From a checkpoint of a small transformer trained on Wikipedia.
Training: a variant of Adam for these matrices, 569M tokens, 8677 steps.
Each number is 200 + 30 x the weight over its row's rms, rounded and kept within 0 to 999. Layers, rows and columns count from 0. The size before them is the row's rms in percent of the matrix's.

# layer 11 MLP down (transposed), 1536x192, rms 0.0987, rows 646-662, columns 96-191
115,178,193,214,163,194,214,183,182,211,193,224,187,200,235,197,215,186,211,218,205,202,201,217,154,231,214,198,232,180,180,226,241,222,234,211,230,206,214,190,202,177,211,219,145,196,147,204,211,211,189,199,246,239,233,226,189,228,194,211,196,177,184,185,160,166,247,171,199,158,202,171,212,165,168,179,215,213,156,130,223,213,193,225,174,194,199,198,197,259,151,115,199,181,251,186,228
105,203,222,220,197,233,208,178,174,153,202,228,219,192,158,131,230,198,226,227,243,242,138,206,226,224,172,135,264,166,181,186,142,160,182,158,208,191,230,199,157,172,153,160,197,186,205,212,186,222,178,198,165,209,200,167,249,183,185,179,172,243,175,193,227,222,178,200,235,122,182,207,169,254,145,215,238,231,242,190,227,234,185,212,207,230,208,220,194,197,182,209,152,212,168,186,230
100,194,171,169,165,176,180,157,232,232,248,245,239,213,221,213,190,172,233,205,166,183,118,157,189,204,226,192,183,203,218,217,183,204,209,180,174,195,212,199,253,181,176,202,183,225,218,232,258,171,172,210,187,237,210,216,136,199,189,205,248,222,255,217,203,184,243,161,200,242,193,218,190,217,254,215,160,209,205,148,182,199,175,190,252,166,216,157,215,237,256,247,165,213,208,192,216
103,188,232,161,226,251,149,230,228,178,145,274,197,142,195,191,206,148,193,190,157,207,218,207,216,240,224,259,174,204,155,168,174,157,191,233,172,163,251,216,190,222,213,192,232,214,156,186,170,237,212,214,219,192,177,200,198,181,184,165,201,223,216,224,204,213,224,166,200,200,189,184,190,226,256,209,216,182,220,195,170,180,189,186,233,253,226,240,214,230,219,199,243,228,205,205,205
101,209,230,159,186,252,143,153,214,205,201,214,149,239,195,227,221,227,220,142,174,250,212,210,236,172,192,201,198,205,161,193,223,174,275,240,191,182,231,242,165,161,146,162,163,228,207,195,186,211,193,204,241,183,227,224,185,165,214,190,201,212,191,165,237,167,191,222,207,221,197,194,183,185,225,225,173,191,220,186,200,247,172,176,220,198,166,173,180,229,176,272,251,178,171,175,229
094,192,227,164,165,162,183,179,201,166,209,161,231,197,215,249,231,218,193,174,190,178,196,225,193,176,227,196,204,184,180,166,205,218,171,168,226,248,183,175,181,179,167,233,145,199,208,207,189,230,181,186,245,242,203,167,218,182,212,237,198,250,232,250,243,175,183,169,221,216,229,250,254,167,182,227,199,200,229,216,186,209,187,172,226,252,175,179,165,237,174,211,275,171,211,180,213
096,202,211,172,237,199,195,241,179,164,139,187,176,166,204,238,191,165,200,182,189,227,230,203,205,191,158,141,237,216,149,225,238,254,212,208,176,220,176,211,161,221,231,245,207,192,215,202,216,159,257,187,208,202,286,201,229,179,189,224,191,210,183,171,222,236,194,233,184,160,225,183,138,200,202,198,185,186,272,264,180,188,227,145,201,219,181,251,220,211,223,205,160,208,185,174,171
102,204,202,251,233,168,214,205,164,258,216,196,193,276,214,212,212,167,234,157,158,215,218,207,165,241,205,248,161,232,189,186,235,187,227,134,179,197,211,168,158,208,141,221,220,209,242,248,214,213,185,211,197,217,261,202,183,207,170,209,214,207,211,164,195,138,190,224,173,254,228,181,215,187,187,208,215,223,237,268,174,161,184,159,186,198,196,209,207,154,159,151,210,151,177,183,208
100,210,220,222,152,198,205,234,269,203,180,178,172,237,237,177,194,174,227,213,241,213,213,159,201,147,208,169,223,218,171,193,219,258,181,260,220,220,256,186,175,177,207,190,215,196,203,107,203,237,236,163,232,278,178,189,137,194,182,239,151,166,214,208,193,165,243,178,178,262,127,211,231,210,164,233,193,185,155,187,215,168,175,191,206,207,223,232,207,178,186,203,188,205,259,217,219
096,184,242,205,238,239,201,151,224,174,197,258,161,238,112,206,204,223,189,225,241,179,218,208,191,164,187,210,208,182,192,195,212,240,194,222,158,225,162,155,159,192,273,207,154,210,173,212,147,180,225,238,150,198,184,222,197,179,151,192,196,192,209,218,188,234,224,184,193,184,184,210,204,219,163,193,170,251,184,197,222,205,220,234,190,236,176,170,191,189,191,239,205,219,215,174,176
095,220,171,240,233,219,230,159,214,240,152,168,190,224,195,153,187,193,270,218,190,196,195,160,198,206,201,194,171,186,200,201,180,251,178,184,195,188,218,218,161,203,195,182,215,171,241,201,221,206,179,171,193,181,215,192,167,183,218,166,246,192,189,150,200,203,227,196,224,213,182,225,228,214,194,168,249,143,200,238,208,182,191,194,144,197,222,202,234,248,202,202,243,169,222,165,227
089,260,198,253,212,183,185,216,200,162,185,213,190,258,190,207,212,206,180,187,162,180,273,184,190,226,185,187,169,200,211,208,173,211,177,160,199,222,249,219,159,173,216,169,234,216,238,175,156,243,204,205,260,228,200,150,216,201,217,180,246,167,160,170,176,186,174,209,217,235,155,179,221,189,215,182,159,167,188,185,176,182,214,219,152,190,215,168,211,167,183,197,178,171,218,216,275
096,185,223,190,259,251,230,193,153,181,166,179,226,155,257,234,218,126,199,178,156,146,192,210,175,176,174,222,237,167,186,240,162,211,245,227,197,157,164,177,237,243,246,161,195,207,198,196,224,230,268,160,198,211,232,181,224,158,195,244,208,181,203,190,201,197,167,271,216,186,221,173,193,221,213,182,202,183,240,226,218,206,223,152,187,184,201,244,210,238,181,224,229,214,161,145,174
112,225,232,258,249,182,146,151,131,195,172,201,165,226,210,194,147,237,148,216,238,187,215,211,205,157,261,259,244,222,204,229,190,179,193,208,244,225,198,206,195,203,209,162,165,216,214,191,219,164,196,247,153,210,200,149,193,192,190,240,236,202,224,212,237,231,184,208,166,212,205,192,246,156,228,217,180,182,157,214,121,196,244,203,198,157,183,187,208,176,247,149,198,219,188,222,145
091,199,269,211,194,223,246,190,194,186,178,177,197,192,202,137,156,268,171,192,159,197,148,195,174,173,239,281,184,206,170,211,235,152,205,160,193,168,184,159,210,205,167,223,157,151,194,191,249,182,203,160,121,197,183,208,245,203,202,258,179,233,203,206,192,209,244,169,156,149,170,176,196,154,203,221,187,189,238,202,241,216,173,226,185,208,204,171,182,202,186,227,206,197,206,179,186
116,203,262,153,192,221,153,202,168,173,180,178,180,185,197,178,191,232,187,163,253,163,155,186,221,165,237,209,215,244,192,195,176,205,222,151,206,179,183,230,191,239,152,189,170,210,233,192,168,189,189,164,158,150,207,187,189,234,240,207,209,202,239,211,248,237,204,228,248,206,177,270,208,141,122,171,208,220,224,208,202,214,214,218,203,243,226,243,191,225,233,190,119,128,173,180,148
088,196,187,255,229,179,173,192,160,183,188,180,180,177,138,200,154,177,170,175,160,260,170,174,236,243,234,254,174,154,218,196,195,228,219,176,138,214,205,187,200,162,191,167,244,184,223,174,211,223,183,226,165,226,227,203,141,180,205,226,227,218,186,202,182,194,200,198,243,221,181,205,237,180,182,204,182,202,220,230,172,217,230,201,252,206,297,217,220,178,233,185,274,209,226,198,214
# layer 11 MLP up, 1536x192, rms 0.0941, rows 647-663, columns 96-191
095,177,228,237,153,124,193,191,203,171,183,208,217,250,229,261,222,271,207,150,201,132,211,192,262,198,166,214,190,198,220,166,252,186,215,196,225,210,178,182,235,204,179,187,197,149,166,175,215,235,222,224,187,159,205,191,199,182,257,244,210,239,182,199,197,222,255,233,211,175,165,209,281,194,203,175,217,160,174,231,255,149,264,187,169,203,181,192,247,220,223,213,240,207,181,246,195
098,137,175,217,180,202,225,225,229,146,186,177,246,212,209,211,228,215,213,192,240,199,173,190,239,204,227,170,220,239,190,194,221,207,206,230,212,263,188,217,276,243,199,118,142,158,179,201,195,205,220,185,185,219,213,222,226,244,184,166,223,212,280,226,211,217,194,232,216,145,205,162,219,239,142,206,162,142,209,196,247,143,191,211,222,210,151,156,186,157,222,249,247,177,187,223,181
104,178,197,244,174,221,279,264,230,193,221,163,258,186,230,177,216,218,212,205,174,184,204,198,213,193,193,143,212,209,179,190,140,238,185,195,177,194,233,220,276,211,172,199,175,160,212,211,140,220,202,220,186,199,200,180,208,202,197,223,222,257,244,169,200,195,183,238,194,252,206,176,265,201,207,205,219,184,192,171,250,180,215,225,192,167,119,227,210,267,206,204,187,153,228,228,224
103,192,227,250,136,223,255,155,203,140,148,179,199,227,200,161,192,171,254,164,202,232,227,237,204,140,239,167,230,210,213,211,186,149,213,224,159,231,208,204,196,220,167,227,195,155,135,203,208,181,173,203,263,219,225,223,248,217,169,240,233,275,225,163,239,168,182,187,216,202,201,190,191,270,214,157,233,181,247,251,193,169,197,197,178,218,185,185,220,228,182,195,226,227,219,223,205
097,234,231,203,163,172,225,164,125,204,214,158,181,233,200,173,235,224,180,233,232,223,193,220,165,228,247,170,219,186,242,231,193,193,230,242,237,170,186,187,202,192,171,201,252,226,235,175,145,210,193,186,216,210,249,193,215,218,268,237,203,224,227,138,185,255,210,203,158,190,133,182,252,233,150,183,207,237,157,203,215,163,202,184,236,227,184,238,159,205,235,223,199,172,217,200,225
098,206,161,236,154,194,212,214,171,181,175,198,202,214,194,242,218,243,169,191,228,228,218,216,228,182,161,212,213,198,176,174,209,183,223,231,174,175,232,214,191,147,224,194,227,214,218,225,216,259,218,139,118,174,260,224,234,180,145,186,209,198,192,174,184,207,176,185,250,206,212,188,218,213,120,227,209,177,212,194,180,190,206,210,229,185,154,233,200,213,151,268,185,190,210,199,195
102,221,217,185,185,185,197,206,178,219,218,177,173,158,174,245,211,230,161,277,171,187,208,172,223,150,201,146,166,221,240,165,146,227,219,217,178,246,199,187,205,258,227,179,154,183,217,174,219,165,219,254,173,195,199,204,198,173,182,183,170,198,292,156,180,212,178,170,198,261,170,212,245,173,160,173,197,206,200,185,274,162,191,277,222,119,182,196,210,204,189,195,201,203,205,218,196
107,222,279,214,171,169,179,225,146,194,193,158,233,153,216,217,184,180,222,202,129,193,179,174,201,190,208,176,223,201,254,168,218,162,150,235,191,233,212,201,180,225,172,210,159,216,166,171,165,170,207,176,184,126,254,182,172,196,222,262,197,227,187,160,190,237,220,213,195,180,193,214,258,203,189,144,169,178,233,211,213,180,266,235,162,218,197,186,168,185,210,246,219,174,164,229,197
098,161,182,145,199,193,215,194,173,154,176,221,172,160,278,245,242,182,226,182,179,242,222,177,121,206,230,193,224,230,303,171,166,164,208,205,215,181,239,207,171,178,184,218,181,184,207,200,192,197,255,171,187,193,267,160,173,247,217,207,199,225,212,187,258,230,188,149,201,211,213,258,218,171,194,216,220,229,242,141,251,174,189,175,206,132,215,202,165,191,146,247,211,161,181,225,221
096,145,211,191,233,199,172,177,232,177,195,200,245,188,220,251,209,195,189,236,185,192,196,288,209,149,226,166,200,225,198,206,250,215,231,182,184,245,173,197,229,226,249,230,209,228,218,160,222,203,210,214,188,174,219,194,260,217,193,188,153,217,199,177,162,193,160,203,225,191,221,181,194,218,187,183,171,184,159,173,220,154,233,178,206,181,163,193,258,216,218,182,229,229,195,213,212
084,213,230,167,143,162,231,177,263,220,185,202,200,136,244,229,224,195,176,231,223,202,179,229,219,194,220,173,202,214,225,136,184,168,247,218,168,266,162,185,211,196,199,193,186,166,247,216,190,231,148,229,164,191,168,267,187,172,217,259,177,194,199,214,205,200,184,259,182,224,185,216,214,208,163,215,232,194,175,198,200,176,172,192,251,193,192,166,146,182,199,177,222,220,175,174,173
098,240,234,186,241,258,208,257,246,202,147,199,201,243,201,228,196,252,181,208,236,196,199,208,247,149,217,173,172,212,212,222,181,194,171,182,175,207,207,222,190,211,265,207,207,197,192,206,129,203,167,188,232,180,243,202,172,208,219,253,263,198,231,190,180,248,235,176,195,165,163,180,219,265,184,221,176,232,241,211,210,152,238,179,210,213,140,178,186,247,173,151,209,149,246,182,208
116,173,238,242,209,201,268,203,178,175,190,150,209,153,178,168,197,164,211,259,172,158,180,198,210,174,175,166,164,253,221,213,170,185,164,211,148,187,278,201,222,202,256,122,183,207,197,228,177,218,218,130,181,183,236,209,235,217,199,218,225,236,232,219,157,210,232,171,188,170,164,212,202,225,212,215,217,195,215,217,203,247,237,223,209,185,185,208,185,220,153,204,173,173,266,238,198
097,159,165,224,163,216,180,241,189,206,250,211,179,187,217,167,265,279,234,244,214,158,200,221,224,194,227,196,245,167,218,243,154,146,210,216,155,194,239,170,219,251,151,184,185,255,205,173,175,192,190,249,205,220,208,253,171,197,266,207,230,170,180,131,202,203,191,223,227,221,224,181,222,220,207,128,267,203,214,211,214,184,186,244,189,190,159,213,245,236,210,233,225,238,201,176,239
109,164,194,235,222,192,165,192,186,214,212,164,189,247,182,191,206,212,236,263,149,199,208,223,212,164,190,178,200,275,202,218,176,198,192,185,163,231,237,219,140,182,258,170,235,176,178,232,222,176,238,200,174,207,243,205,185,192,227,181,156,203,176,171,221,252,212,186,168,207,209,237,214,192,165,167,202,191,175,223,179,218,149,270,178,191,207,200,228,178,204,207,229,142,160,246,224
097,195,209,172,148,219,226,133,241,220,216,215,128,184,168,202,262,218,250,176,223,163,200,180,192,170,182,190,168,174,225,223,194,203,175,194,220,242,226,190,210,212,243,233,176,187,159,182,204,183,185,190,239,134,219,217,214,214,281,188,178,222,191,192,233,229,169,196,171,157,170,227,226,213,191,203,233,166,214,168,243,227,200,190,189,205,205,195,153,185,232,233,233,198,203,234,195
097,180,197,177,201,170,199,212,200,209,181,186,122,194,254,220,198,191,247,200,222,133,256,239,204,208,259,202,196,187,234,182,246,200,252,190,172,187,219,236,246,157,207,207,182,197,212,187,188,165,182,199,192,178,198,207,158,252,181,188,230,205,189,175,223,208,209,150,248,179,229,164,241,175,227,148,200,165,169,205,227,182,228,212,239,104,177,200,171,206,224,181,237,215,150,211,163